Weights of a small transformer language model.
Training: a variant of Muon for these matrices, 591M tokens, 9020 steps.
Each number is 128 + 32 x the weight over its row's rms, rounded and kept within 0 to 255. Layers, rows and columns count from 0. Numbers have three digits each. The size before them is the row's rms in percent of the matrix's.

# layer 4 MLP down (transposed), 1024x384, rms 0.0722, rows 145-193, columns 192-287
099:101144146126140120097133093130130117080095123148134193109109177095100148132085121157121112180119156135127076099095115127142230156118152141183113135132143176163123135097136155102172085143078170092098133125084177134132111113100174178117148076068147074160121181094054105149126132128114169130
095:122100096078137178152093146216107123139124056047110090133154130118082160166130141086160084152067137119094118135092194159080177122129149138109165154140177094179134089119124159197113152113158133180102108097145154182130070124096179173133155152104023145120137143179097111157141104192061146168
101:078165115119090120109128103149138172199162150138159101107137176107159117156147116093124092095165131115076147130144178118157144060131120155146132137111111117105090123120178198104113143120086124125132074167159068146075160123142124140127136102184168164149093117118129109184170159079111095127
102:142124158132177124058096160155144153138214172119177113155146082086171099112085131205086125124097168035189170158139147166069126153147115100095140141108111129099149120117099169132137172168164119089149102162125158246096106084064193154116136134110092104149133089133112123119128123098127157141
105:183138115115144159155079166132187122107134076166156137172102078138068114157092146113130138103121220154138122168121125155160129132139125138118078154209123053159097121127115138117112140153130186147091101151116117136128135066138110126126113070159160165167124154128117153134080112126109166148
102:145121146121079089123118131110203093107097084125070120145160117162063159114107097124195151127198167114129109121129148056141092164177151145127174160109102150091093139112096205132117156166145183107095127111120095053124135132129187183155115121123165129112173176092108124145114109105089117135
089:138145205100119119151125114091145096117116093139169154069175141124172134107077101187137130097089096088208144072103154142183185102129123091165133130097128141099147163136132160179139093090096161099184114129113184174151128070152138143159093150180102079131099053082182171158133113126152083194
098:149140105059129107145122128111142132142134210157118077157084155144100183116102096155104109162150154124101121082125149138111123093156112142187110134142130108081144151050152097064128130179090174102106137191159146108090158170145123145166136129138097139144158166098117200108150139110125107170
105:114083078140139151173087120131119166149158097184163138085109199167135114153163162142091049071110148092122088173122124176138111152071091153128143076160148101129094103178122169077110134075139087114132104130147150095134105142139112167100144135135129121047107118156185118124102156143136153122
095:156101097107155133085090126127115104115132117070175158150142131186115153117118115084109148162194089141169136070147062134091100167136130163133143114158138115155174081123107133115178163170188169135145136132094120147078116118130094131137127134129127148058094162156160100065100124080131098066
104:166094141167151115060144105147085137152151197126149173107170123111111074165108130150116169107117149119144198173080144160101138094163140095123199147123115156123124111122123091125147110087136141186127155191145089147114115194154049145151114147165131142117160152149162175175158184139157128165
102:174175086136118075108154094161113151147068143110112104103119153077129130142149184129134069126132084108172145204089145147112115178088159079085164137163116125186125137097148176147165164188205132077099199128078158139167118069121157173119103122145095086187152116188127148162134094156164147129
101:115174083121133108168188113197058160087111126159132171114152141140138217138146152149128181100141151201144151154096134152157128126111152138145133147074121121117078185114099162174098123113126161160122108108148120144111123096147150186144090127152117144130124081128117198089121144138082111110
101:093113100098165146124149090167128133118152184128154119096118135129144155152169112101114047138141168134092064070132130112131084146145126174132150168143157166120143216100178133133153082112172147158108124166133142122149175155123047129121108151131149156125159108183100122110208147102060110172
104:147153112126152172181213170151119186191147138095155096115128119121178096143159143133144123096173133120109125159104095097117124116103144115129160096115082149082111102114170106148129119134112105101162161175093186140142130140178130155155142114089115166183115157096180132102113127140178108070
101:173100149104104106136118057120091115119083106121145202160138132103147140181135089092151105169146153148154191146158078147233151119088105120073190154108132165130152113126145145124140130199113129099075143125179110116142142109163046126124064093117172095141181135161191148152105167191070151092
097:145117121152065120112167146177160167106116170167065150122082154144155163160110124147061106189138095112151099122134119193109117162089110110149104145122161111124102085078151204182095151145166121193174179124141120086109108138132145189213116073214141125111156105108125146171205130112112101141
099:124120101058176101143101130165074125155091084133142099105129094144128141146126155153178160112156148127134176094139149110184167113106076169100145154095144124132121144109128147085139173167112185089136118111141138133201135129042191164178113083124125122137137100176107105135110138094105135122
105:127136120134122121128092154114094111113067098116097076162133170084117131198085158127122176157206120135137141081088089141100110153171117132111148131109106080141113133152170129100085222140019131128170152130132143120157169115105093119099122085052063154111096119134095088127147064060127155187
104:140162087161148124072119155123184099068134185102171118092160141163074187142176132107148125172144109126137107123109140104161127052116124124072115085100078102135139103158068148145168117105141108135096161149196189062117165110139099080143091154115143116170169125099162213099105145141144115165
093:137109105115072135173146109106099112127119089106132118136168136145080120139142160063070167149116105123148122096138108136080139198068168181130124089146145120149124151141185108104076181115160142155093122119144121116109101143156071096167131120154043129093108187128196097081132104157114142137
099:116122073128145136156108110132182077169150164174085119115166121082136155136091177141155170106069097140111084114170101090154094127177167137151157123082128150153170151158119122145153052148140128112128115123143127152101094125108172128135121087157101158105133101219119140103081117150116155143
098:118154104126164126095104138101125061114207148145095149134056191111163061127160179142100131121182160123171179139213122108129117128087106138099058095108091110153104149114160129085113120099107101129207099170130153174104136127119149084100146116164108122129149157144053155161082157129156106139
098:137119096113135129138111143106103139137135108171110093202124113088105110134133089166088066134180155120158168145098100070142210096089076210122161097114153166161188103116092174109081136088129147127161118149107094113096145119144102066114178157080113189187156105115170081116128219153121075158
098:176155173120140123144100117052115156143162081082150126160135165116120082081160099140103156147115178178144126198144131154187102118098118120121207142091125149091145158152106083117137099131188059184140189124100124129153161153168160111098150145141086167100077130166153122135162193131160094069
094:155101105103115179145100162107109167140153155089128157104138163138217080122140136118115115152105132121167138125105149124144130179093119197197121141076150108128148112141127111140112081120073143174119129144109140146146106126111084165170145194122222073148154124142133076088132130141144080112
099:108084093180156156143093098138111088134135149145047152108131095178088117090174123179101115163107131162151122099099113142135125128103048135112125185162125152128178128141152167067153108106090148169154121113202128119140082162085141148141129121125143103086128113124094101119128221064137122147
098:127176156118119116092159074134111166162189130165135142126075084143123158114139164139058181161122096153159127127169122132124153142092096174128103179083110097055116122136202152150146135095121088166061117207178147118147162091149076178101132124148086141181172147106096177138123175138173144127
097:081109131136098118107107096139135111134174148127138218076173178099101102101173063146095136155155142090125160164133134067150134197143094164143185093131165110163103115159138093078134103153123174137104110085144174123120165139164091120169116097114092093110158123098142118078170136190169136109
095:167095128121133105097184064148132109126097096100152151178077128075140144124116173170167122150135150141130123138157100105120101149199205181130158136093102156089163125095158090089144160090155189153116133096136103148107111153111186191152112093117088028160135116108137088080081065120076127134
094:122122127143132195089136147113112109173156088101132119087138074099121168152165104149083120175128139113132116092124140096143151138131185138164095142149110203156122115150097114095114106133151106098168137150125121106079155163077116153125130092088136121096120111093176167150124141175105144114
101:133090125129108152118095160091134127173124200114150167090120122194092038168070160108169121155120133115122135121186170170110166134142172115138158143132139173149118122176198104151117128166095145129107141077224140119113097135076147140134152164181086092175154081090131118177104135124108121092
103:115173137115119044174098170151099097098185176164119113146068161057104113081076133093150105168082145104184112101147058198088132225148113078198094146122133138127136136131132106090102092145139155140120130092157139122162057107139141138153123073109143105135154124123126125129199184104171148147
100:167183158133132155126035166148109121208189166147140154111143131075106138137179154193114181135127139146142127111104157057171082094119062112150159154089146109125128144083119136171120172113153090113143078086155106166129144087173114200136113149137143155183123100122113166148135088164091132148
092:150139071150147156202171137121126141217086155174151129111114133110129160095111155101130139120096038157126057109111153117124097120172119121087123163106122111135108146103064158124107130137084113106109158122079070168158115131104040166120134097146106120101148091084138186095164088169151162173
098:094129174193115122088129088119139126075176116174071080121151119102129053134115024149125137117144169123127149091135095142122143100099197157164137138142100156125151149170103043152139146148113112138088095143109138128099124143097183176127148131087142139162151171148069129151179099147098082098
096:128125141136144107085161098187124168179127160175081060155203128149105120124183110140138143118193092133092151109147147086094102098151097086104141083101175155137129170137206088135151157085121135117151176106145162130103157100151103106166121103042186156067126132062132136124124119190139121127
100:168117072144086073152065180138133194144085136092038146177141170150188155157131129133198147177108162123158131127098070120149180120102149140091163173103082142111139157127113176108090124090158103091108157137210169119130167107126108166102148181108140154132104129170120134226186195116108122171
099:106162174162122115162144107183158183117126072090119096096175139173135106149121175145179146111120133162072110139182147105121079140126081138125155099126149070149096164126134186135106174128185102131065160103151157113114096101069147155103063112121112119140104094154120114128167134131093173083
099:065146125088159087091121103080066131121139092160128081141115111143132152136063148102098116102114108149080085172109169187049146120154168110169113154156125107102141213129071224144127193080088130080116146122190135100084087075143125069093170088133117159111127099113171133120174068108084122105
095:134090098107152090145122153158123095121145171146088146167054105158124156066132140145128105177099113150181122079089155134157138155080091112141087158151089078158155096128125052070122105126136159117207141165119137131106189173127159152165164083166126106154154113082144107153084131114100145150
110:170190161195116149111132126212102122102115165127122113106174129107125152161103109093055133079136156165136138158112172129198136102187163073174088166095112134090139146159100137110133095095124121084176176080147130142093134129112075124098088121126133128091129135163161199088117094097059099128
094:109163105033118166137197172089148151171128064167131040116137123129127105118121099171152119158165085109109134122065129148116118129088110127114151113134159139141117135124111121149127147187130132114097108171080109116099120205138131127116190189154088096138157149162101169116152102114121148086
093:151123119153146202122106070098088076123098130059167108128128204126185148122085115073180164107165140127160134142137174100133144137161086100141137122177140133156095135186140173093151163126120129115140177128174111128099112156088168194086143132154094129200139114131162123187085168136106155164
099:159121061108112083134151059159113100093052113148118162119110112078135171093071115145126133177130154128135119093142132153080175195053068175156138089093193130101143197166176179129135139097177183102101149135115131129128124148083136153136150057152086136125096109083075113076185145089115111138
099:101126049127135124134115144125065071132127169143095139121118094153134119157161115138090183104090142101086091176079120150094136097100073146098165098182157148135093135101078098150118163098082126192130146140103165100128145131153063053150112138138148184117164133159098074133150126143194146181
101:104091167038140080174148075152069152150166144050116117144169104128117136132112207145137150136172105149098132128156082126054185115137151088133109101121176157207147101124126092108121162110120150132101132116129152122092143125135125124121164122175089132143130072098086155155085118032148117144
099:147076127125176143133124187172057129136094122175106113160138140107104138069114190081131121137127088105134160146056152097128093131167060147097129162113210129218094123135085094124141120173086138147090123095118153093113136148104091117074112146151137178136120129144158090087176131096164089103
099:075144140080138094090114169188082172079095115105122186083144156134137152112140170172147171078165135098152099117106110113149150126099062093146147153112170140162106176142153189084152083098069125114159095153099180053153133141135136079200160102113141118126102100079102165179108181156110116108
# layer 4 MLP gate, 1024x384, rms 0.0739, rows 146-193, columns 192-287
096:190151149079107101147138123169093183122120129047142101075129100137093183128150153126125043091045103174142138163181158137075123170121144113154158105158136117114140181143158116208116093160153107167129117141125099218091085176134186143102144106154096120127136119201121119099131126133097182143
100:115165116198095102077128098112151133126178198138098208129121120112151187090124156130141090108166154061134103090100107088139153097085166085163164133166154110143136120099077145096103176157148161154135103139091174132131119066135135155180153173154152132157115195108115088217126087069078151033
104:143144071118165102124155132126126125125090158086124098079127178159132071130165058109074107118110130182110186095129145147075158118121146103112093097120173166125130125120124101130157156134145141124103140152156177019101100120178095109119063130115145193129114145163155126144177100139173091129
102:130104156141155156097134151105155105160133102147083121157150169117179109122107131110135148062136056111112091091117080170093136061116156114142116109123122078161167166141125136151205052174146166104142116119148104129134080135179127153135114191117106108175190136180088144198080113150133106120
104:161127121152122131156126102118159089072139106142130141144154143146176157089169131196157146110146112083100150144180133154179068114086146074151104125080104138149090111154126115180110134164116112189139212149184166142148143151179172071148170115124118131105173119151124125129080147079108165110
096:136116189141122180114172119110170096105164143119106123113115204113191134126149155137088126171145164101086180090140130119105104094128086146132111147070144118105151095184113184139129138149107120175081111173182193116110144124099115176103190000117138104131122107068121148162095150170174091126
096:127147187095122143109108149138132131133153159107051088158175159105100079123122154105130127142084134157117151136172152133170113147120169111105186151109161097131092145177103101141136115115109155161106162169112162124142142067134136176121108131101191152145169127166162115099120095155142168142
106:208175161132058132111124198160140119134162116154125114126128154099214160151173126159145134090048137147076107118153123119133099105185096191182148120143084147134161091148153082147148133157100070153167137134093097082177128114098112064122092165161157151159127082134133169135104105138145093093
096:150092166132105123077162080149089098160132074136115154164112040153147128076140116126123174155163120149131091103112144102123136181181117168164193080142118133139088095095118118125173124073101120132130124181129101137119131135123177201105182079091149125194075152167115094146125079116180116081
100:088151180166138103183120107146084121172134135089100133144145126146143133171140104175156175137115114134158101136109127151099163187130136138119145184117081115107133132057140117160119083151178145147183151150178135018164152128113161097124128126181113150124093101116075131138129193145101056112
104:170125138093130130137177077158099124133109168141103085125102126116098165148164149068150149139102161161172089103127073146166152112148165170136111148200048147120127098115113125125054104106086142128137159122134044140137159120113119151202162085127097109094151145114102135122096109101170110097
091:098127102157117148069187121152062108105122078109147131171207156111113160157093142060175144114145122143066126154132136105137129137122125141076165121152134136071131150102158093155116132129123112144156109101071058157136135099076147153142102148159161202076104139123129091123118097147103123147
106:143111116101127149108079125174124110108110180109114089086123115161111140155125092141111123175152059156100114120136029098098116124141084170178087176075173154071152154125133110171097053164122189102110141157119134102155122122115088111138113142115119166147137104166125160117115137124101080156
103:113123096148150142151121172139166177154134147161134096150155093122132114121142147139134141146116122148086117096101154214174152110135108098076109091153128081100128186116114138054132145080092096153161122104148142148178107090085068113215157128182172126183162086124114215135086106130067120095
097:163149142098079132158066091155117118096138135089142146177081136112117155079158121118181129162157139165112108122169113173180147118119058134109076161157116128138104131114116131123102087160122119079106066128094164117154136108124099101140093087080210112140183180168132139062122140170113111101
095:169189134084083149120147142105181138093094113151139164117162125133156176146163129232119110164138134124142081107179160125087119160120184133150094092139130124145142128116130170090162167069171123148108134138139159126107159162058088222150107168150146142079150102131170155157109131129157169160
104:135130128159148112094139140088122121163116146138150083132156121097108122050136159127145144128157090202174088140122109062111144088188133068126112086095151156141122121153092125094113137153170161141107130110064053131145175118072128119101125128099113164123085128149142067107147110092077150145
101:164221066123146104128129135120144139101209149166147117155129153160147082103079151231125068134138087098170075103143099160068121168097154086143114145115126152127153160183085025140113150129143091107160122161143152143123126159121121104123174122086147137157131082163189167176137120192122139158
101:116094176130134093080096122120109114106153149195052158132218135099052143156143154140116139125123137136173106100098156099085184150157115123182109084126180208076129109126108100182137080141147114112061143105092086176149126163110066108132126155118138180129145092179108116124129132103121150049
098:154168089176119064079147137123125165214156104106161139152156123096188120151137137133096134126092160083087181119085095148100142129051128162118167133128125129109087178142127127112129122132105202144126138127130131144117127122155123085148069057080104141121071173112092131141072114117187124145
098:126096155131189202137158179140111174148117097093154125166155144132094159116123176122148130167100183086117170184160075088095079129129139142083163118059142090131212132118045130122136110158146204133138102098129084107142191122102129127110174194105103138173070079101151126131122117157107136152
097:192153123133113121076129141226138136165093123108159126140194161137108189088093105130150185116149139140063154120095076150101163140135174125093231137121121169121105102168096134156116146188103145132146113089093083106146100102115134106117096138109106139122095084176140163132146125144134117161
100:105125100151112128131146075095127068084152069077113118064097160144107133103141093071166130137117137126146204111137204028141156109114108139155113110168114112102191165161122169133145152160041115157118102126141102108130137148157129119155100130113110181124091116169121116131112154181141117126
097:141139055133133123115130166082166137130151131208156144145138152145142128117173085138130148090171107155085161126055167122103115140097074141157165168131121066137101154097139125133141127143127142148143190124090115099123230147097146120096174147059146085123123191110101153143147115163159140093
099:150112090157149115059153069113092138154124162135087171106168105111136135161145154163095106158151161126143151141166106161148142147097165111118159117119146130129096097116126141116142176137099113087105135144127133138116146113107142114120127044130137126207103162170161127097174106171092133105
090:183132151133123143099157157107115191114113189129188107122134124123142145158119158093178161092095126153095137169137122111159149108141133098115099124100120151119118131143118087169063136134199071083136127108065139156120130089144117103096143119155149117167135107098173204131107062182184173087
098:146151099137122116131145135155116148139137136154098128078074113148077114092100164135109091140113165115132110121095116130108128099097155161145081139141077112170135126143165172164141173073156150171160137166144168088130193106156104111098084157174140121182088099111116158151167100107088146122
100:143126134096154134188117147137150146137158150141115147105140140183079151131120166100132173108105169139086109125048095178094208115059159096119120118120149118115154127144112140138092157147102101100149085116135138112131143114169152148110147141124127152196119165148128110111110177152098131169
096:138128206140138171147167118135082157157120123133214106144159137114149163145150121137162155135089175174108100094152144134070094067132080093091156110063132186156163159091154124121142109159135126101119142141137124165091068126170074163154111104076124110102151122139092146118130120139074127139
100:141104121078101065142162142109127148110147105172233134143107108107124106168214230122139135072107157192156110115099099189132117180110145112139163132067149143138097164111130098207102133096130111148126156086120160127161161084120094158126176108143132146070151125140143155153137141103062138172
102:143119180067102137110102165131153142158169146146100107121171100129144123170135084088176160148108090163136136108078137150102078152086127133148100148153082139123139083089063107144054081148116122102134124152148101162118154114149157098151082148100127127197120162117121101102156144116130161086
097:155089149134142200156073114119177091099130200177118184147105109129145149139152114165108132097117083122093138148105154103166130091094154143184104101090128110140051138173123139145158152122162120153138125125078096133166089091142151062126126148162113148163167181129193131126158085122140088117
102:078157143122119127106054155149171135128163086138089192116080165122202150122119147120181103101151172147116091104195136135122135124139102105130155185112130088143104083156108128138091145094133184162125106143157126127063122210167127121107137096131125170129173138086160049105181098131107128125
095:139154168080198071092152151131142150113178083093126108073207134190135110160142114100132112129150165101095176155130087153141167141121150090104208190114112160129126106142084145138145166063165125117054095161096135150065125114082148076199163183111127134129106165119103148162106125132087125088
101:129108136156058111118156088178039137111127135075128092127138134147080148139120080124209130102111176149103139151138100186146135097130052109057145130179154132139206084163108139117139163142087142135118136154116092042109113067143122084088122119151159083125129163086161203104105146125134107171
101:131136153088067144134164137144110113141124128093081167087178144071102122102109093109105125128184136092080134164141148084148114131129149138109160131128066128108116187144101155110164180104069136102105138151165123129155141085112109135141142157101115087072123144122160149121099158121104085118
103:096166098124120068091110124147171146147122168099106178106127114117125155097121133092140088104183129140093159130123089151154101145156170120104136144178132158200113092188194205084072110088067115123166100113125114084105152084160115140099095134157129101135146159115180104132119139099053111137
100:154091148174127133201027095078091114127123122143120148127059188139169154094099131123106141137136114078122099132121086115167082182125152115106068225163115155090146119140090088095115105090147206154128053166109121134080127143132074111147124114121158082094123136080142149104128090158149095124
101:117172122052092155151127139119150099153141131166148079126177138151092099080144108166160126105200138134104115049077124104140156132098085135100112157128172136132128039083088140106095117112111155193105093087108112148156148130089128144132117103097110101157161117081156149184128134097115166153
094:226120056165125158154099174162095075131150103188075107181116130141083115123118094095108133080073127121197177096121098126131115179148089131135123121132130117103140090156131072086077113125109169113158145107112147126084162181188182114070136111142201162108135105141139122143120124060082137127
094:160082154130116123119128136162119132154182173161083131143179079144105145133138099113112201149123127132144180149170120168194118074109112101119170136086188160139083156132092086123103138138110184097150037170121092106155122133136097173114144136129150113117156117126134144103088135141178126131
097:116146117131091090101163131109142087185202106133074077138157164117112129165086172137125150141117129123076060115082147133154084131090123186146123105119145158099157102123120123160104119131110064115120106103115134091099161154125090101061089101167078137096131168131140228166101123088114143098
102:182125127083129125082105140166135130114146139153113111137124119128149160119161105081130150114095111136096186097149110085143124072153120048147145195124142103217145111153133113101110121171083140129125158116120138205117106141153174127124134153139139182179141116190183123136190147092059181150
095:154155148100098176152152109091113117157162115151119090061201170122153165130103117141155078133123116140131153089126137075101188130120122105148150095118159165097157130204175133090132161152074091093119086135088157155161102080173155111080102109162144105141098141093116152210192136157116152175
102:117204180130170105114142150182179142058164094089104127095187141117111130094077069141079116135145113097203191093144169149186156180111200125107132147160117124093107144109119121146195132124159117136107115171086145081111126104109171169152115111135124077178103169093115070092140170116088085072
107:145161223136146079083138123141138169066137108174129130098137135132148112196126087130169175138156115104083146173122168129168127083188120155112106103100107141085136158142178181165075135133164088126136046137171123100182168129100148103086121109077089115112143169111064141138128131127119104107
104:177136107095084166144163105113118108128143078062117138111103156133142102123117090162096131140135132128156135090115105147133165145170182141106118145114157164157143105130128132145123116157113100178102131168101108140145125140123135130142084179062140129149118092123142172109047103110131135113
100:102101172165083192136123115078120103141147145149141070163122163145093113118107086125089102153200097097113117109139133093053049135098096122110124109165124140081139141144120124181101137112150139130174139107101123140166128124108166163091030171218142085097106152144215099088150045146144146110
# layer 4 MLP up, 1024x384, rms 0.0779, rows 146-193, columns 192-287
093:110134130203082048092144106059241146144161167139095103111122103137130137079135052135116157201150141095139166116207127107133118175180125135136136107113106137111136154108219161121130143125075080089156163117103138054122196122085121070185124081121181132145130146101166119147180167109196086135
101:119059163118158087047078132141120142116111141165084144129168140125110135121067187149153113130145114124118053109098144142111152127123140136104156141126133123160124125172104201112192164136136121101144118143104068086124121137110167193090141152071113135170112184106106145155169062138116116123
102:125129081195074151137143070098125120102078124157103132123129131097134124104153090099150163162065083092063093129152105143111134113127092070143134186140113137110077069121113130067144083125186178100045155136160167121099113113161155133103103113126075163155052154144093090139182151194115098098
103:157164130113156130140129129106116173162110150157108146054135130099083124128117117125146069064129094097122128093150117185125147096183163179115115150142127109140119134065101155093155086087155161089204087153081105128148097083222117114087118115137114073173136133045105124151151091096131176150
105:116117092103177115137091102131119080129156180119140141113168183162118155112109122131181069157146136157161153153076103129146175126134097129167121138173116118166151172161117151175172144150168084163133045086125128161115107099127135142119100101163141093141139070161110107139131069151105153091
092:138102104196113132086161154185137117120142099105067093152100125130118127138171145089133123158106144127070152132152139114074098139175153163107067116103169134160083090113121088078104167138077100097113143116200108088161103105143129163118146121118139112058148109164116106112124148156140098086
098:085128155139109167118117168132054105098102162127179145113133095079149098144135086175105107116160162136119133133121078183193125080085136159126193101122126148145136129147099141166105101104138128172076176139158222122123105188085158142140129129077160155147085046172125115155095123143117169122
104:159186155116133132135135157164148175121108187098127151122063078134080113117085163092087042102092190089102165090141130090112113180145144107141109055175115131128105133161098140160148159162145143120155137205103128126166131035091123093105095120102109140187089152107174147118165067125153164138
093:161139143151135114082144105132147114123137166172090108175159127079154085075115096232135139084094136159119109145122200087155147105147106094112141126045066084148089171146075108152103128134078120083125112114119153061176119166143181114086039092159123096168167177127116144121169126090099207120
102:119180113132114145081195152105085111146090095091140084114148142078125122143160145089144120104141154100155117171102125154108126169060141151093080140117140128080115134117116142115091134155162165078104117198154114181146162115160164093107142125123156164119125140083114133115149134146128150090
104:126137164091135062188123113122124157132164109136132067142120125151090156142155133068108144078118085145124173071126048147188097255131146085138080098096124127148108169130146129134110096192158138138121178183107128189153132150119168168096129091194123161140142146136107068141123108087088122122
103:131156086122163127147123139159188137132146179056074154071070146116128156127133112112158127129178143064171066137201071146078114151149161099135201143116129182098141117129145130160095121117118151138141112161047139134135111165101130118108157113180145095070098155109063161180172094119110097105
100:132083167122203155130112130146176159167141108128101164100085142113110129163137195179131192174185159064126141150119181150039166130124157103073194170167107093185102169137129146108114228122092107180129160101163084187135136119161110134122125167156147168080099155153146148098126177108123178093
104:074093110156177121106103094146137126109080144125139106097145051140172140149085113132132096152118155152143101152134118176105079096067117055129200090144127074112152125129129087191153104097109091105100184081157155147126132074113154141105196138169113114157127151142104227134070068133127098099
099:150111148127213146132127187125103090139153149160154087098129148139158126133112168161091141163067062058159110150084114063141120099137133105168117184098127154147130174162114111093141128127122119190135098108068174097120079088145209125138189150140100136148109088165093109192114130071165124152
093:089123117133217152104083114167053186121095044118175099123159124110125068161090150107161149078102119128106149165115150114119112083181122167090104120102049172159062127161120065128167121158143137088048070151109152124099077135123052095126153168133130179137162054150106180090117113149123164082
100:125097162125139116158096152055151148037166095126133098125127156124121066162132063104142127166169168121151146117177133123136112128105133130104122094142093106124145086163149106109068157123168110140109127130139107150129078116126078087135124158112141112069120144147127111137122131158096057086
106:134112102127131057138118112116143123118093071140158120124108117131098112103148146122076130127132156170110121116165040112150165099157097188137070098143123173084145117137192159096122064201186140135124118102130130159133098151154165101145137132197043147085137168111120088105070130079118137176
103:101109141095153075113105147117125134107079152122117152156171093117145094117130151145194152114148095128138104110176077153153052165166115111176132125097090167134131160144119091099141152120044182064125066149112120130124096128139155172144109138167115069109108180167099141107107098102184130061
097:174164152150153132087080092135138105106132117096114168110127130146101145045087154140197102091102177118122142137103193110128076073103116102171120140127121114097126104132074165179096089119103137147108141139144111113140149109154158179117148121156148093129107074092077101188122145114147087098
100:126154145145155123134168122114185142135153095106104118133146182116164135140068163174146152191135148171118082089106113165166183140143138153154112127143104079090099112139163152128131111177170103086122098133135094138164077106120129143106112142084131138111098133163086157156181168170124129094
097:151146154092116068203134097163080077140044125115130090139146096145098173103045110066133102103115142135135123112094122175131172126177101104106191115141115108090161127186146151148138137154139139156117107125130124095109085082138106169186120187155120158141106150125073093127178146139127115146
100:093146135176127104123136088143098110166107121099228157119124123165145095175169117137131154116089074179115181185107163132184091168156133122107188126111126121012095131110150156119173128113102180162106074115170142105147150110170146123188117078141150111047102153155100117165094121090102165187
092:089116113120078138115166111155104141133113171100143071109075183120115104124045166139071160066190109153157079136166119151117137126098100167166110087179129155154142133105092106129135130150126138098156119159204132147165121138123145203115114115165112092165144207156124166151144094144126171121
096:103165164118131142118121127146155111104134152154122141121195170104079198076136150101153102194206062109115128086112104137165146110079116080117131098109112178061090119184132140178113124184183127111094188091144157144138116134112119155111130048116076131165102134100134183130110115130121156122
093:087099124071089109096109110151054138118111149105146098107126103113203222156110135160111165122083132190158137153121104117114151140126125118112150149181113118136141178134100112136099111109089119087159103115163107147110138102068140108148191096082193109124167159104139135134093104135141162128
097:075120128134133141129137118036118162145139131069129163081134138117086090128173093190140146187160070078130118143140129138067143145127179151119137112144152167069143121114171142126111125127095159107137090172106091155110167118058113093179096129111156098108126145121118116179081101136080130142
098:149125105173098145127156137135185110125093120152124109177128122187102082163127194078155071117084146132146141115130113125094094138107137126100115160139074113066090092140142077122141103142139177082106097146099138106137120168144130177198145144164144149116112101115143164127086123140117113129
100:144103134146119183176090139093098124174137160142127122064181132182162162125133102065137090139076148121141142120136134168112148048144072102082108173165153153150104126136094086212123103140083091121147183164157119116191142170119123118098118138135148209109155138138134097151179137115134128067
096:169142152147145130098166100124180131153039166108135153167155137076125168120140125142184128154086097082103162119094130091135082153071074085141150143085174132140164128092128102120096146126095186152119136090130120143081161141144053085087148134163096126154149109161085141206130135103104102101
105:096075146147136088142104112112115143096122098164151099117138096160120117115179165082078158113148130130182102086117082144066099163139133150173121141143115107123124128142161089128108115150173163150093122148158077152158105085094159143134124169093124099157083036156136149072156038103164178126
105:193067179155116095161206084123167091146163189159114176080087103060122090098194121084156099140089154166121149173124141107138150116149179136128116078070179135111126170133145192140151142109107168125094116130105127128193075090125142132130157121130157120127181102174125138130111135142182185134
102:113129136132109138130133079111107117124086185136107081168102097089126130118141124095139080106132133098105135117099122183159061093081139177133085123144116186142162136159139077081169105134130128128117164139138090181109107113099130141179109152163121107127180092066108177102124116111079124096
094:123085118149113129067105074106144181059113139136101131136101135078132154129120121193080172115151150115131195175119143116129144165142106116130151118101180162114119175132151186154135141078168140157127102146136186086123130131118214125134129166072132136155160208183135102153138162141097054075
101:181125062110153112128124164066123115141113137108164111140162175110122145157163099094155093129121088140133115132150176193086172127135088139089123112102176091131135141114119188110132122165151133120075069151188091099164111142133124135086125173116126085103114134121181123110133172077086159152
101:150171089130127175074094105101075120133039087104096113147067154132158139136076155114214113131099158067084142136090083142131154083146129072140084139136127086112141094116075145124171119099117183136133147120136106177081069139148095189104132088140082127170105095156079134092118117135155159154
105:134099096100111130138095147081126121141197111118125101130115128081128123120107135100122104132142139140120124145136124139137122068059148094139102152091077123069067164056084125119107151084148184172111121155149163124156078089168135079126100063135143091138134132152085156133086046108158141145
096:131082120150120171151116147091101083069096146116125140119045130171140112165116096114136107154120121123119110137085126135145123139162130114124135157146112187148128070162152142153117105076085084130139175198094123103113104158139114083133076142142111147077125128118144134110117140115118103131
099:124137123037152200111116188160113070117106177107108169125095135151157140146070113186146141079108093114126144128113110132107171102094089071059125147130159127093137131094125124157105046173123134183145089143048095124141113200103147140131116085113083109134161176081099122184118166091125144200
096:134144141111105122153098054150113150162105115165138105058207100149136121180148144115087169105109167132110137158150110118185149112151219091119179149116156152059129162130166130145118182124093058135061132115159107143146094068059175088106101165105130119103143124159091169154187138107139112113
105:150027093094130119099125147101165116099087099107152148127157129044135109144145098099123119112142129129201126131163156143148111131087158095084112180112099111112111149140167149096127056181116153151083132065174135156112145143130109125079121140076153142118134093160126089092130159097098119118
094:092126112185147120065099132126088147127136104132128155109142123112083144163124122122195115156115168122068166085186116121136133147124118085205100127095146082085147157186102141114202157119150194155143129107204140068147164097139148075117130132102171169138134144140178116113161185126063113088
099:101179131161105081065105135111142152127180123194130130126136090177136124125198123125129142116106139131126103122189085165105080137136076077104111086111148104056216123106106144144123132074120165129135135166160045123071151080175151139104094146101191168113163112144105133115144148145139150130
095:111159133099140175141145074187173147121134112084166092174057110089153059130126110093100164071154084122162130161115101079157157121148129147072156143160083172144125140111119128090054122155135116114113101070157138105096098113131108095102077060134139133145215128156156108163087094178132087096
101:121144208143117117070131149079144127072193096166162105120150140137133091173122107072183068074161113170150185092153077080073166141141164116124143148129195176102130147093144126150114083078131155146145124208152156147136118126147124108139176129121117128125143138102137119060136119151089114061
105:108203142174098161118132140173118124154141117091150124128077146145135129147082119152139114103178177136142140120088149218117120105110125167102126134087078139018139132164165125242090134157153148100170117124092093141122168126129120099171104130054109149126087141053118123172130123107151163178
099:098095087102090100115063142119126103116142154142117151154121100080119132158102159121112172117131162189163115145170165126138095089138168183125089114135116096168139132182165141134108128146148127137162107146095120181178070176160107134147091103104139150160120136120138089127109153153142162123
098:178133128107085133152095101064105124127140125168109066110152127134171119147150083133156120114156080145161173118143163131136115108128151098107118112142118128138078110117145130144120141152175086142148109076123084160183140137114174141089078174165111104077122136123148119062134075147168162153